Part of a small language model's weights.
Size: width 64, MLP 320 SwiGLU, vocabulary 635, 1.16M parameters.
Architecture: biases on query, key and value, tied embeddings, normalized queries and keys, some layers without attention, value embeddings, a smear gate.
Training: a variant of Muon for these matrices, 158M tokens.
Each number is 128 + 24 x the weight over its row's rms, rounded and kept within 0 to 255. Layers, rows and columns count from 0. The size above them is the row's rms in percent of the matrix's.

# layer 5 MLP up, 320x64, rms 0.121, rows 37-71, columns 0-63
size [114  91 103 100 104 106 104 106 102 102 112  95  99 106  94  98 107  97 102  97 108  99 110 105 107  98 104  97  92  96 103  99 103 101  93]
[[133 128 155 162 162 140 109  88 115 116  95 122 132 135  96  90 112 114 150 118 124 113 152 131 144 162 161 160 152  95 141  93 129 109 147 137  99 171  83 144  92 147 124  98 156 102 120 116 154 103 142 142 152 137 120 100  75 127 105 172 138 121 128 105]
 [120 120 113 175 142 106 156 121 146 140 123 147 110  77 111 123 131 146 173  47 101 138 117 107  99 130 146 142  92 102 103 120 139 113 162 149 132 120 118 150 134 143 126 161 108 125  92 137 135  96 161 162  95 128 141 119 151 153 162 131 126 138  90 125]
 [111 112 136 111 126  84 188 154 112 154 129 175 121 127 119 146 166 178 144 146 137  72 159 132 122 134  69 151 148 146 127 158 100 103 148 176 102 110 138 147 139 127 114 145 127 106 156 129  95 151 136 131 130 153 147 108 134 117 120 124 132 158 140 125]
 [142 119 105 147 109 102  92 139 111  73 113 147 141 107  96 116 138 109 114 135 143 156 131 130 141 122 132 164 124 102  79 170 139 114 151 119 103 144 151  99 148 121 104 156 110  68  76 113 137 142  97  93 154 136 168 134 124 118 125 128  85 113 126 108]
 [ 94 178 146 170 147 124 148 135 128 123 167 112 132 147 129 101 133 127 120 155 122 124 155 146  95 119  65 140 107 148 123 109  84  90 142 141 145 115 129  86 118 124 121 114 133 149 129 156  96 171 127 165 127 151 116 137  75 136 138 122 173  94 113 123]
 [114 120 133 123 118 116 137 134 144 150 118  86 160 104 118 153 136 121 124  57 108 120 125  71 131 111 131 127 161  94 125 138 123 152 114 136 184 138 174  98 153  75 129 158 127 136 125 116 113 137 143 168 139 140 149 146 167 126 123  99 144 137 112  84]
 [139  99 115 140 102 107 149 132  86 134 135 128 109 118 146 184 147 119  97 114 117 120 135 109 104 124 155 148  87 159 109 178 164 135 147 143 139  83 122 150 123 148 140 167 125 162  92 109 155 100 106 120 161 139 125  90 170 106 133  90 118 113 150 134]
 [107 133 109 146 140 131 136 174 141 164  82 138 128 161 167 142 150 158  81 132 133  92  86 106 146 112 114 135 146 136 145 116  82 108 136 156 141 149 181 166 135 137  99 107 149 142 144 102  97 113 150 129 157 145 102 126 111 130 157 111 138 167 140 143]
 [158 145 118 125  89 129  93 131 152 120 139 166 154 155 149 129  96 154 135 118 120 167 129 127 117 121 148 140 150 148 135 126 133  78 134 143  49 136 112 171  82 104 118 152 121 172 113 114 149  98  94 129 132 123 121 141 155  93 151 145 118 128 103 143]
 [130 138 165 125  84 117 176 165 113 136 130 118 116 124 112 108 109 170 147 106  98 120 110 128 121 121 143 119 116 138 149 177 131 126 163 136 149  93 138 111 115 173 134 166 143 136 140 115 121 106  60 182 126 144 113 164 140 131 104 109 122 144 103 163]
 [145 114 123 141 141 171 159  91 115 121 101 146 144 123 122 123 137  70 130 109 138 137 105 129 162 151  85 138  99 139 167 106  90 125 124 130 135 124 145 114 111  95 153 143 118  95  87  96 130 137 104 119 125  78 134  83  78 146 128 110 164 136 139 159]
 [139 101  85 131 120 157 127 166 141 141 109 148 167 154 151 101 112  75  95 129 106 183 165 143 108 135 123 122 118 139 110 100 175  83 134 118 156 127 118 103 154 122 143 163 128  91 110 156 147 107  93 104 118 133 109 137  93 120 158 134 144 135 118 130]
 [135 136 149  90 128  95 131 133 136 144 142 143 140 123 133 106 113 112 162  92 160  82  89 157  83 166 169 103 165 125 139 145 148 130 151 148 166 130 105 134 137 121 141 134 122 108 113  93 114 125  90 150 144 165 165 145 109 125  85 134 104 134 157 167]
 [130 120 137 124 127  94 135  70 130 142 134 116 132 169 127 142 151 152 168  82 119 132 110 117 123 125  68 128  96 117 133 125 116 136 173 180 137 137  95 163 131 139 106 150 134  97 147 114  92 128 150 114 113 101 181 113 103 103 142 157 101 106 138 138]
 [138 128 148  97 164 119 156 141 131 154 125 143 116 124 116 156 155  94 132 130 108  95 167 142 143  88 128 123 158 136  95 125 130 133 124  99  93 180 163  96 128  90 195 125 135  94 129 144 149 124 147 172 113 115 158 128 130 163 115 131 100 159 131 105]
 [ 84 105  83 134 110 133 117  85 125 145 173 127 104  89 146 145  95 147 162 124 132 162 100 114 129 142 116 114 130 121 113 141 123 146 108 140 104 104  87 141 142 163 162 141 128 119 117 129  96 147 164 145 165 132  88  85 103  85 117 156 126 127 144 157]
 [105 119 136 108 146 112 106 104 122 153  95 113 131 172  83 118  80 114 103 119 104 138 151  97 138 105 131 135  97 121 113  89 127 107 128 150 167 166 106 135 116  83 128  98 107 100 103 128 127 152 124 139 200 153 175 128 129 135 122 124 101 150 125 122]
 [159 120 144 125 157 123 130 120 117  91  88  77 168  89 102 112 116 138 150 141 111 127  94 112 158 163 143 168  99 150 131 125 142 225 101 131 148 120 134 115 141 147 132 129 109 127 146 149 108 137 100 119 126 124 113 134 110 118 109 134  87 139 133 122]
 [136 130 132 129 114 139 100 115 106  84 156 119 110 131 104 143 129 167 101 138 126 115 158 100 139  95 131 166 132 124  90 102 146 157 171 107 147 117  70 173 136 140 145 113 126 171 150 151 113 109 107 170 101 118 115 110 104 162 135 168 119 117 165 116]
 [ 82 163 189  82 127 113 117 122 122 146 130 118 114  93 113 124 128 139 146 122 134  78 132 163 136 106 115 131  99 113 131 144 147 106 174 108 149 116 150  76 118 146 151  94 127 129 123 106 129 140 111 123 132  75  79  98 132 120 128 154 167 143 145 124]
 [108 182 144 123 147 180 134 146 116 146 108 126 149 113 151 137  70 108 174 148 132 118 143 151 147 147 134 139 122  98 125 119 149 153 132 169 137  73 132 103 112 121  83 171 126 137 111 130 116 126 113 122 123 155 134  77 135 117 139 149 150  77 124 127]
 [124 112 157 132 132 144  98 121 109  91 113 137 123 137 148 102 144 107 164 136 100 101 169 141 109 120 142 181 134  92 166 117 184  95 135 190 118 105 133 100 167  87 146  97 119 153 146 139 126 101 141 108 134 112 100 137 122 140 102 109 103 123 134 138]
 [121 125 119 127 121 136 154 103 145 136 182 157 103 113 103 142 138 170  98 134 131 123 159 137  92 128 150 156 135 159 149 166 123 155 164  93 116 112 145 120 131 110 136 133  76 140 150 135  95  82 171 106 116 133 161 101 151 143 148 125 169 166 144 136]
 [138 103 164 127  85 144 184 109 171 150 144 166 129 159 142 143 137  93  81 139 117 143 117 125 109  73 112  82 123 105 151 132 141 129 158 140 153 113  96  82 106 112 134 135 125 116  95 144 121 154 156 125 134 148 151 146 152 142 148 147 119 128 144 154]
 [100 116 157 154 157 185 130 115 168 108 105 126 105 124 121 159 111 121  84 132 162 157  76 170 126 104 119 109 121 128 126 147 112 130 158 136 147 123 144 102 136 104 109 136 169  72 138 152 116 116 143 165  89 146 137 105 103 155 125 120 136 147 103 135]
 [123  91 112 139 156 141 128 105 138 119 140 129 134 137 122 150 153 124  63 105 154  83 102 133 153 116 141 107 131 132 113 135 123 112 107 118 118 127 145 136  90  89 139 109  86 135 136 107 125 147 106 153 195 126 183 172 101 129  93 172 131 126 133 116]
 [127  86 116  93 133 178 143 159 114 109  77  80 150  81  89 116 157 118 152 100 141 132 127 166  86 140 116 149 111 140 119 128 144 133 135 122 109 154 110 121 121 133  99 136 170 135 118 151 110 101 136 135 115 140 106 113 112  95 143 115 122 168 173 109]
 [ 97 154 140 153 115 111 134 117 112 124 106  99 168 115 105 113 153 177 142 117 130 141 167 111 132 143 106 146 128  98 130 124 105 170 178 106 169 106 126 136 131 113 169 156 113 123 156 132 177 117 120  93 111 120 148 143 181 154 130 154 145 131 149  89]
 [141  98 149 127  93 110 166  81 137 115 157 117 122 144 142 104 127 132 128 137  96  91  72 117  83 110 157 136 158 117 126 143 109  83 146 149 122 170 147 163 174 146 154 152 108 138 183 102 142 106 138 128 148 132 140 133 137 130 126 112 115 163 138 137]
 [127 148 131 118 117  58  92 134 128 129 140 142 127 165 116 120 155 112 122 106 167 130 108 121 104  91 136 107 163 103  82 117 126 101 131 157 107 142 106 113  89 151 149 142  94 152 114 100 154 168 113 107 113 119 130 166 182 108 136  99 125 131 155 121]
 [127 148 129 149 151 126 158 164 114 136 109 110  95 121 120 128 166 108 135 143 128 124 173  88 153 114 137 120 138  95 122  99 145 130 106  92 170 130 134 153 143 133 140 174 146 142 149 149 126 110 144  67 139  73 101 108 108 134 107  79 113 149 161 142]
 [ 89 113 143 147 163 120 119 149 184  78 101 107 122 147 153 111 174 126 113 143 126 181 140 117 165 109 145 153 117 143 131 117  94  90 145 161 130 104 132 144 111 152 137 125 119  81 137  96 108 124 127 110 118 146 152 101 118 155 114 126 161  88 105 121]
 [137 117 129 122 167  88 121 119 104  88 137 139 116 170 110 158 149 123 129 168 171 139 129 150 118  79  98 178 120 162 126 109  84 100 155 138 120 160 155 141 134 132 104 138 168 119 148 135 159  97 121  80 127 121 114 112 153 131 114 126 114 139 170 116]
 [148 134 162 146 106 140 113 120 137  91 101 119 119 111 162 142 138 120 164 157 105 121  88  93 128 124 167 110 128 123 147 119  79 148  76 165 138 106 125 153 135 139  76 105 132  68 106 103 114  98 142 132 124 108 137 127 123 136 133  98  90 120 165 128]
 [126 167 148 139 157 104 168 151 153 128 125 100 163 145 165 132 137 131 147 128 149 119  99  81 141 111 135 112 156 120 138 134 139 107 118 105 126 150  49 135 102  84 133 103 104 123 139 134 135 112 144 123 111  74 145 113 104 160  98 117 116  91 155 143]]
# layer 5 MLP down (transposed), 320x64, rms 0.216, rows 37-71, columns 0-63
size [115  95 105  97  99 105 103 102 105 102 103 100 102  97 107  97 108  97 102  93  97  99 104 102 103 103 101  99  88  98 104  94 103 101  95]
[[138 101 108 125  89 142 127 153 108 158 159 153 192 126 169 190 122  98 117 140 127 106 111 140 130  99 100  93 135  96 150 189 132 138 171 143 131 151 153 117 158 132 113 123 124 143 116 118 117 139  85 154 117 136 100 126 140 122 128 136 127 151 122 100]
 [145 106 103 138 135  90 180 158 132 170 153 161  97 159 153 144 110 140 131 145 138 132 157 148  91 121 128 139 157 113  98 151 174 176 143  97 110 138  91 148 155 111 108  93 117 139 154 136 137 103 116 140 116 161 118 146 138 138 111  99 109 115 169 133]
 [129 129 154 137 157 150 159 120 164 103 124  99 137  98  86 121 103 131 146  88 109 190 106 140 107 108 139 141 101 158 140 128 148  83 119 119  80 121 104 165 115 157 139 139 156 152 156 107  83 143 142 148 138 103 130  99 150 115 102 118 111 100 124 141]
 [120 138 124 138 115 123 155 160 138 140 128 132 108 118  95 153 169 129 170 105 139 121 142 125 131 160 154 123  87 106 144  96 102 142  94 135  68 146  91 129  84 102 155 129 124 173  98 116 160 114 125 123 127 104  96  87 111 106 138 147 153 113 167 152]
 [102 175 100 125 123 167 129 119 132 140 135 128 185 113 163 112 136 156 150 137 137 140 115  95  99 123 121 147 136 107  97 108  89  84 143 153 155 150 123 124 116 106 195 110 125 156 120 128 158 126 131 150 134 116 129 142 120 153 152 137 163 178 157 100]
 [110 179 124 122 114 156 106 145 102 103 128 122 116  97 124 121 103 104 109 103 169  99 102 147 120 137 150 150 102 140 115 141 159 164 155 127 152 127 121 151 138 159 101  95 116 152 136 124 114 135  76 100 133  90  86 136 124 132 124 114 197  91 139 128]
 [126 102 112 148 111 108 157 147 128 122  96 161 127  99  80 149  86 158 106 151 132 137  89 173 117 116 101 126 134  99 113 143  92 112 106 114 114 119 157 170 113 160 128 150  95 157 132 110 161 150 146 145 103 114 122  96 126 132  95 132 155 142  94  86]
 [131 108 145 131 148 136 148 142 120 134 105  87 110 161 100 128 122  71 128 124 128 100 119  82 151 142 150 136 127 111 123 175 144 140 159 137 134 122 142 133 163 145 112 130  76 102 147 133 186 123 162  98 134 117 156 174 151 112 102 122 135  87 127 168]
 [135 137 142  98 130 149 124 102 108 135 150 144 113 128 110 139 122 144  81 172 141 120  87 127 113 124 115 124 142  91 133 144 165 175 134 157 144 129  75 131 117 157 156 151 129  87 104 123 115 170 122 170 126 102 124  74  96 159 153 112  95 141 105 135]
 [125 112 130 192 107 135 138 138 153 101 116 109 124 170 155 192 146 118 108 145 140 182 135 159 110 146 127 120 124 139 108 122 108 172 133 163 146 134  94 109 121 123 119 148 114 112 137 155 102 115 134  91 141  88 122 121 128  96 136 109 129  94 168  94]
 [ 99 110  93  89 134 164 138 123 128 119  82  99 111 156 141 112 121 195 151 132 147 147 126 134 140 119 109 144 164 123 149 121 117 150 117  90 122 148 114 121 124 124 132 140 104  84 106 142 166 136 148  66 143 121 147 116 152 125 152 126 123 127  86  77]
 [139  79 104 129 131 108 114 132  93 136 156 119 135 143  99 132 139 102 117 126  76  66 116 160 147  97 131 147 102 116 149 114 119 139  83 121 141 120 133 115  92 124  68 156 121 116  94 140 182 139 123 111 122  83  99 103 124 117 129 112 155 135 134 137]
 [143 167 179 133 157 158 136 165 136 154 136 105  70 150 140 129 123  74 109 116 124 103 115 103 110 134 125 141 156 129 123 184 144 141 128 153 122 125 145 117 163 151 118 134 123 153 130 110 117 116 106 139  92 100 103 148 129 164 110 161 116  89  99 160]
 [120 111 115  96 120 159  94 171 145 150 101 138  85 115 116 114 147 126  92 173 133 146 152 151 109 120 146 149 165 140  71 107 141 138  95  88 161 167 115 128  97 120 131 129 135 130 118 122 106 106  80 150 131 151  91  99 121 145 132 125 119 165 143 140]
 [ 95 139 129 132 133 179 110  68 127 105 132 141 128  97 119 113 139 141 117 129  71 181 165 144 100  80 134 135 119 134 156 110  63 165 104 126 148 153 131 133 149 130 111  98 140 147 132 120 133 105 104 139 120 164 132 110 112 121 124 129 119 169 131 130]
 [145 110 153 123 120 110 170 181 136 140 150 157 153 113 141  84 168 121 124  96 161 112 122 138 107 147 158 139 109  87 135  95 113 133 174 102 119 150 122  86 104 134 144 121  75 117 106 126 136 136 104 111 113 138  90 113 129 130 101  87 100 117  98 122]
 [ 94 109 129 122 163 149  63 124 121 140 138 114 126 112 102 139 124 161 139 105 193  99 150 185 118 166  88 138 105 121 168 141 119 118 111  94 142 133 117 119  90 131 130 139 142 159 137 138 118 123 149 133 137 101 112 118 102 139 146 162 172 137 105 136]
 [132 129 115 113 128 150 181 140 126  92 133  99 129 149 150 175 126 163 103 135 166 131 147 148 166 101 100 139 136  81 139 125 115  87 112 149 149  98 155 130 101 136 128 119 155 108 149 125 158 150 126 177  93 141  96 121 124 123 106  92 105 171 104 132]
 [119 133 122 161 132 164 136 153 107 114 128 137 166 184 130  99  79 110 152 138 101 103 119 132 168  88 122  97 126 157 146 139 142  83 112 176 123 108 150 106 161  86 122 109 171 145 124 122 142 149  90  97 167 112 116 118 126 131 138 137 132 121 113 115]
 [109 100 134 144  84 178 173 129 154 133 124 106  84 165 152 144 102 116 145 135 122 128 153 158 127 159 168  98 148 118 137 112 119 124  95 124 114 124 119 121 104 111 102 119 106 115 139 123 163  93 187 134 100 133 119  96 176 132 125 108 107 114  95 145]
 [107 158 143 140 141 145 125 115 110 179  97 157 157 125 108 100 109  97  85 118  87 159 137 153 136 116 143 103 125 169 123 152 121 142 155 125 161 184 178 113 112 117 165 145 140 146 115 125 148 123 110 149 154  89 117 120  78 137 109 127 113 128 123 111]
 [184 121 108 106 113 146  95 143 129 137 111 120 117  91 122 118 115 137 117 138 107  87 165 136 113 129 141 156 103 159  92 138 148 162 139 150 145 175 106 151 105 146 111 168 122 129 169 139 140 162 104 160 159 132 132 109 149 109 151  97  91 131  75 125]
 [114  86 125 151 127 110  99 111 124 139 125 124 114 133 112  76 146 126 168 133 143 131 162 135 156 169 145 134 146 147 158 139 145 113 128 122 196 113 102 132 104 187 138  97 121 137  95  96 124 136 125 112 127 100 158 168 158 162 124 112 144 174 130 130]
 [129 126 144 155 137 134 149 160 115 118 171 144 117 141 114 155  78  93 135  78 129 128 104 131  76 112 110 108 140 138 110 120 135 103 106 146 124 136  74 170 111 155 122 132 109 137 175 115 133 163 105 154 110 126 145 147 107 133 162 181 134 132  98 154]
 [111 110  75 162 169 129  89 130 130 152 152 178 117 110 138 119 160 125 154 137 132 156 113  88 125 144 161  94 119 133 120 119  98 131 107 118 136 165 122 128 140 108 146 111 154 183 101 132 123 160 106 148 150 137 166 154 152 151 126 124 135 132 130 185]
 [ 59 146 157 152 182 135 140 108 132 113 179 153 127 150 134 117 147 111 123 109 145  83  99 113  95  94 113 109 122 122 130 136 146 118 129 126 125 124 140 118  91  91 135 159  95 164 114 121 122  77 132 111 123 116 126 154 124 156 145 132  90 120 166 105]
 [105 145 114 129 152  81  72 114 107 153 150 134 131 126 136 144 110  83 159 151 142 163 138 108 106 159 123 120 126 104 118  98 110 134 164 116 106 108 120 153  78 144 141 163 102 107 120 150 162 135  90 125 154 125 128 116 168 131 172 143 159 129 111  92]
 [161 121 100 104 114 141 140  68 158 159 138 125 118 133 127 137 115 102 124 126  99 119 141 113 118 118 141 128 128 142 157 136 177 123 119 146  86 157 121 121 166 128  92  98 153  98 140 151 123  96 164 147 107 150 122 133 145  55 184 145 120 117 124 121]
 [109 173 115 104  97 149 117 151 151  75 128 114 157 104 105 153 122  66 165 141  94 146 114 160 168 115 145 131  84 118 140 133  92 151 140 116 108  88 141 128 142 133 129 170 102 113 119 122 125 141 155 130 121 105  99 152 131 145 129 152  94 123 110 153]
 [143  93 141 153 146  96 116  91 168 101 136  77 133 125 110 176 133 122 121 115 120 108 119 115 142 126 143 166  96 135 134 164 110 102 132 124  78 117 136 176 164  98 124 115 120 156 109 114 116  99 118 122 116 125  89 103 157 160 128 140 142 119 101 179]
 [138 129 141 121 148 119 134 105 135 128 125 163 141 153 120 132 104 143  87 170 123 167 135 122 118 120 116 138 123  91 156 120 111 105 124  60  58 119 155 120 124 101 153 151 144  74  97 158 135 113 118 151 115 130 103 135 133 139 113 167 152 110 167 107]
 [158  62 148 107 138 116 133 146 128 124 188 149 128 142 148 110 146 124 103 132 115 106 140 114 150 122 131 167 124 135 148 124 101 138  95 150 124 185 141 138 164  79 154 120 112 133 126 151 123 115 176 110  84 123 136 121 157 106 133 168  89 122 115 137]
 [167 131  70 142 125 111 151 113 141 138  88 119 151 133 133 155 134 164 156 161 112 101  94 179 144 142  86 122 182 135 126 125 134 143 167 100 120 125 126 107 118 148 169 115 158 109 109 131 156 157 114 131 138 144  82 111 142 135 135 118 103 110  95 114]
 [111 175 125 101 166 110 152  86 106 146 156 157  87 116 136 158  61  93 144 118 150 128 143 136 104  98 164 142  82 100 119 156 139 133 134  89 122 163 113 101 131 112 132  94 141 112 139 159 137 115 105 105 121 124 127 134 119 135 133 141 107 140 139  92]
 [134 140 119 147  82 152 115 143  96 116 146 143 140 127 122 120 142 139 121 136 154 164  85 104 115  92 103  92 177 145 113 115 135 139 136 152  99 108 147 153 162 153  70 108  77  82 146 114  96 139 131 145 106 155 107 125 117 153 114 149 154  96 118 132]]
# layer 5 MLP gate, 320x64, rms 0.129, rows 38-72, columns 0-63
size [ 93 100  97 104  97  94  99 112 100 129  92 103  93  91  94 100  92 102 104 109  93  97  93 104 116  93  96  81  96 106  89  91  98  99  91]
[[ 99 147 123 114 134 148  83  69 115 144 117 144 118 139 129 139 139 141 128  69 172  99 175 105 127 155 161 172 153 137 114  98 136 121 115 134 101 127 134 113 127 128 121 144 122 119 139 124 110 137  77 130 148  99 132 140 122 183 172 103 103 137 147 151]
 [122 144 131 172 120 136 107 132 144 132 128 137 157 150 127 178  95 138 107  96 121 143 153 113 142 152 149 165 146 123 110 174  90 147 128 151  87 147 117  85 149 172  86 139 150 129  94  97  96 131 144 144 135 108 141 123 128 133 162 147 155 101 174 119]
 [173 113 158 127 123 110 121 119 163 179 143  90 145  84 122 107 116  91 116 138 123 141 131 142 116 136 113 140 133  93 113 103 150 139 148 117 165 141 131 125 123 157 135 133 122 115  90 149 129  98 146 133 182  98 119  77  83  96 133 164  92  99 136 122]
 [124 130 133 119 108 103 109 153 138 139  99 146 119 167 134 134 126 106 129 101 127 182 141 156 189 159 102 104 132  88 171 125 128 134 119  73 126 159 141  92 154 144 112 122 138 124 130  86 127 110  81 129 156 131 139 146 126 116 157 137 163 104  91 146]
 [133 129 150 119 113 114 109 102 148  92  96 123 148 108 144  97  96 156 124 162 131 167 119 138 136 129 138 157 145 142 152  86 108  76 153 136 115 126 111 108 139 116 161 154 122 144 112 189 136  94 156 107 135 118 127 122 181 131 180 123 102 160 151 143]
 [126 108 120 129 108 122 141 109 177 136 112  96 101 122 155 111 134 119 173 109 159 126 119 124 138 144 143 139 141 183 152 162 124 127 109 108 101 135 136  67  94 129 145 168 157 157 172 108 161  75 131 128 124 145 134 127 144 128 128  95 109  84 143 112]
 [182  93 126 150 139 113 113 140 104 140  84 136 142 124 112 116 121 180 127 151 156 139 124 163 104 146 118 136 110 121 186 150 137 100 150 127 115 123 125 121 116 124 178 155 118  91 120 116 113 169 126 119 106 155  62 112 140 117 144  99 133 108 148 101]
 [124 132 161 104 113 133 116 123 139 148 145 130 132 163 101 101 125 135 131 145 137 135 126 167 148 109 111 164 129 112 121  90 168 125 155 131 174  99  95  98 141 129 115 115 127 130 119  91 140  76 130 144  93 135  71  89 163 126 161 172 131 175 123 116]
 [118 114 133 111 128 106 129 124 153 151 138 119 149 131 136 140 149  91 171 156 104 130 155 176 119 148 124  99 139 131 110 133 146 180 116 140 126 177 105 144  96  79 130 133  98 100 144 101 112  78 173  95 117 123 155 104 125 174 116 133 142 127  98 105]
 [132  85 147 145 108 131 100 105 170 173 117 141 134 183  71 156  99 148 108 116 131 141 148 108 105 163 104 116 141 113 130 136 117 110 118 111 113 107 141 150 135 124 117 115  92 123 155 120 117 153 133  72 143 140 137 102  79 144 132  86  96 131 142 150]
 [119 126  85 102 140  92 145 109 161 129 118 111 150 124 139 129 102 146 151  96 110  96 137  63 118 131 108 141 100  78 107 144 120 134 103 114 142 138 116 132 116 120 159 126  68 176 132 113 111 112 164 120 162 140 141 107  96 121 131 169 173 125 124 128]
 [148 128 144 124 124 125 125 110 119 123 137 128 133 106 111 116 172 107 119 158 133 116 107 187 134  79 140 136 100 162 132 171 107 143 161 133 147 138 132 121 132  92 149 106  88 118 148 175 170 162 132 168 124 136 105 134 134 108 153 155  96 135  72  99]
 [147 118 122 113 136 126 107 115 134 115 202 139 107 100 174 155  87 150 164 140 158 112 132  72 104 106 146 115 118 155  86 113  91 120  99 123 161 117 115 139 154 128  79 165 112 144 138 102 114 130 137 125 107 119 116 100 115 137 108 137 146 152 148 120]
 [126 103 151 129 144 155  77 162 115 122 127 165 171 102 124 126 124 136 160 132 112 160 137 118 118 113 121 121 127 150 156 100 105 124 129 142 145 117 185  83  96 117 108  96  70 150  98 114  98 173 141 114 133 158 134 144 122 123 126 107 110 125  82 104]
 [125 117 109  77  79 109  88  81 133 148 142 111 123  74 115 123 124 146 117 125 160 149 138 146 132 114 126 122 116 161 129 187 141 146 123 166 131 144 123 120  92 123  82 100 127 145 132 146 141  96 120 110 166 153 150 131 121 132  99 118  75 143 124 152]
 [156 122 120 182 130 111 117 135 126 105 184 147 157 161 170 145 153 131 132 137 142 128 104 143  90 114 140  82 146 163 127 163 144 120 148 153 119 124 120 147 110 134 170 161  86 103 126 146  99 131 164 156 109 126 110 119 168 124 137 122 155 103  89 128]
 [166 153 126 126 137 127 109 132 103 153 112 136 183 129 162 120  98 127 157 103 151 122 122 123 106 136 154 137 104 126 101 151 122 147 138 115  87 193 102  66 166 114 133 135 107 115 120 128  78 170 119 147 115 152 104 143 121 109 158 154 126 104 126 131]
 [131 115 204 160  97 114 170 143 118 132 141 140  87 129 138 132 130 139  88 112 157 121 158 140 147 137 131 163 175 158 117 131 143 170 115 111 149 131 122 152 156 175 124 122 116 106 123 141 100 105 168 134 181 112 126 146 113 128  97 105 131 122 112 127]
 [152  74 149 134 148 126 120 112 194 168 148 110 117 130 141 125 152 120 158  84 100 175 127 122 117  90 113  92 150  66 119 133 155 121 136  96 106 145 124 141 158 143  98 120 125 133 103 171 129  90 145 144 117 126 107 127 143 108 120 124 144 112 133 129]
 [126 140 187 138 146 115 136 130 115 130  95  97 165  99 165 144 128 134 133 140 145 126 139 144 159 134 137  69 154  99 104  96 127 124 100 145  98 147 110 153  99 127 119 145 106 108 121 128 117  79 134 136 124 186 101  99 143 140 172 101 139 131 172 130]
 [ 99  97  88 115 127 156 148 114 136 142 126 132 151 100 129 140 105  90 177 105 129 119 116 118 138 129  92 144 134 128 101  99 137 100  99 170 123 115 155 126 140 109 144  95  92 135 133 156 107 187 152 102 157 135 109 152 145 112 151  86  94 147 110  86]
 [141 124 112 131 105 140  82 148 117 137 131 114 143 118 134 161 142 152 135 142 138  95  79 105 149 111 160 110 125 110 136 114 166 130 137 128 121 175  73 133 148 143 183 145 147  97 132 167 136 159 131 162 149 116 150 167 114 142 105 109 147 111 186 131]
 [126 143 119 150 145 126  96 108 117  84 152 117 139 116 172 115 152 140 139 142 162 113 119 146 176 125 125 125 151 143 146 150 164 143 174 125 163 129 119 140 101 143 106 161 167 104  87 121 177 129 113 109  93 141 114 157 111 105 108 184 134 137 163 124]
 [110 131 147 111  73 146 113  86 130 137  99 119 111 135  71 145 149 138 107  95 147 118 104 124 163 145 147 122  95 177  88 135 134 147 138 135 111 152 156 114 171 112 115 113 141 122 160 116  99 144 136 138  97 130  98 102 152 147 146 114 127 124 106  68]
 [129  92 104  98  92 138 135 142 145 114 134 132 111 113 127 135 150 104 181 135 120  94 131 143 101 105 103 116 134 142 110  94 121 111 164 113 159 158 145 105 117 111 138 136 129  98 127 153 158 135 164 183 121  84 109  86 130 125  97 148 185 129  88 138]
 [133 134 115 133 162 133 105  83 163 126 155 135 139 152  98 105 140 113 141 120 142 123 168 143 136 132 149 134 151 160 157 125 119 111 116 119 132 174 153  86 124 110 167 103 107 145 170  54 133 119 110 179 158 153 153 126 134 127 149 166 135 138 140 112]
 [163 106 157 126 104 128 111 104 144 127 143 143 133 112 121  99  88 145 138 173 132 107 130 105 143 101 125  94 135 150 137 162 118 134 101  98 153 122 131 169 133 138 135 129 192 115 154 110 158  70 130  95 132  99 110 154 129 117 183 167 134 134 121 104]
 [148 139 100 146 124 157 145 158  97 149 101 105 123 120  64  98 122 136 124 127 161 129 138 184 128 179 158 149  94 120  99 114 144 125 160 144 111 141 122 100 135 130 114 161 123 131 116 197 143 110 105  98 122 153 104 143 145 127 156 148 112 120 144 111]
 [127 167 120 149 105  95 127 120 107 102 101 107 155  64 137 135 127 128 160 138 128 118 127 108 159 144 119  80 117 113  98 142 139 153 111 141 157  91  65 134 102 136  94 146 146 146 128 144 110 158 107 137 108  96 168 118  95 174 132 120 131 134 124 150]
 [137 119 108 109 136 114 105 140  81  94 135 123 181 102  95 153 117 116 111 138 149 123 122 149 139 170  90 106 121 112 113 125 105 160 111 128 150 123 103 112 138 153 124 118 175 124 177 183 115 101 149 134 127 151 103 162 128 150 140 116  80 159  97 129]
 [102 133 134 171 165 126 132 111 189 145 137 120 146  93 127 144 113 125 143 141 103 102 146 148 167 163 169 151 106 122 141 111 150 173  92 144  80 106  90 121  85 113 130 135 126 105 128 135 129 131 140 131  96 135  84  90 108 128 126 161 114 115 108 126]
 [106  95  88 119 108 111 137 113  88 125 113 127 145  98 191  92 131 143  95 133 121 108 114 127 135 115 168 118 122 133 147 173 129 128 143 159 142 113 146 139 114 120 125 146 135 182 117 161 145 119 105 120 116 125 140 115 184 160 146  97 168 154 111  87]
 [138 114 136 133 133 133 139 150 164  92 124 130 171 143 143 121  98 100 104 133 130 111 152 107 161  93 106 139 115  89 166 102 152 130 170 120 144 117  89 128 153 115 136 102 134 134 113 149  73 139 133 119  97 125  69 107 105 114 127 101 150  73 141 153]
 [113 131 155 152 194 106 119 132 120 138 154 131 150 109  84 163 101 106 149 138 128 151 127 165  92 131  93 105 118 157 153 110 125 118 116 106 123 125 134 121 127 103 158 180  85 117 124 118 154 142 145 133 126 103  91 144 106  97 106 149 138 188 110 128]
 [ 88  83 147 171 124 142 102 140  92 129 120 138 169 117 125 118 187 130 150 134 167 101 145 111 123 139 137 107 124 153 117  83 161 110 127 126 111 126 151 128 149 107  65 154 155 111 113 129  97 110 104 112 105 121 119 156 105 159 148 145 131 155 117 153]]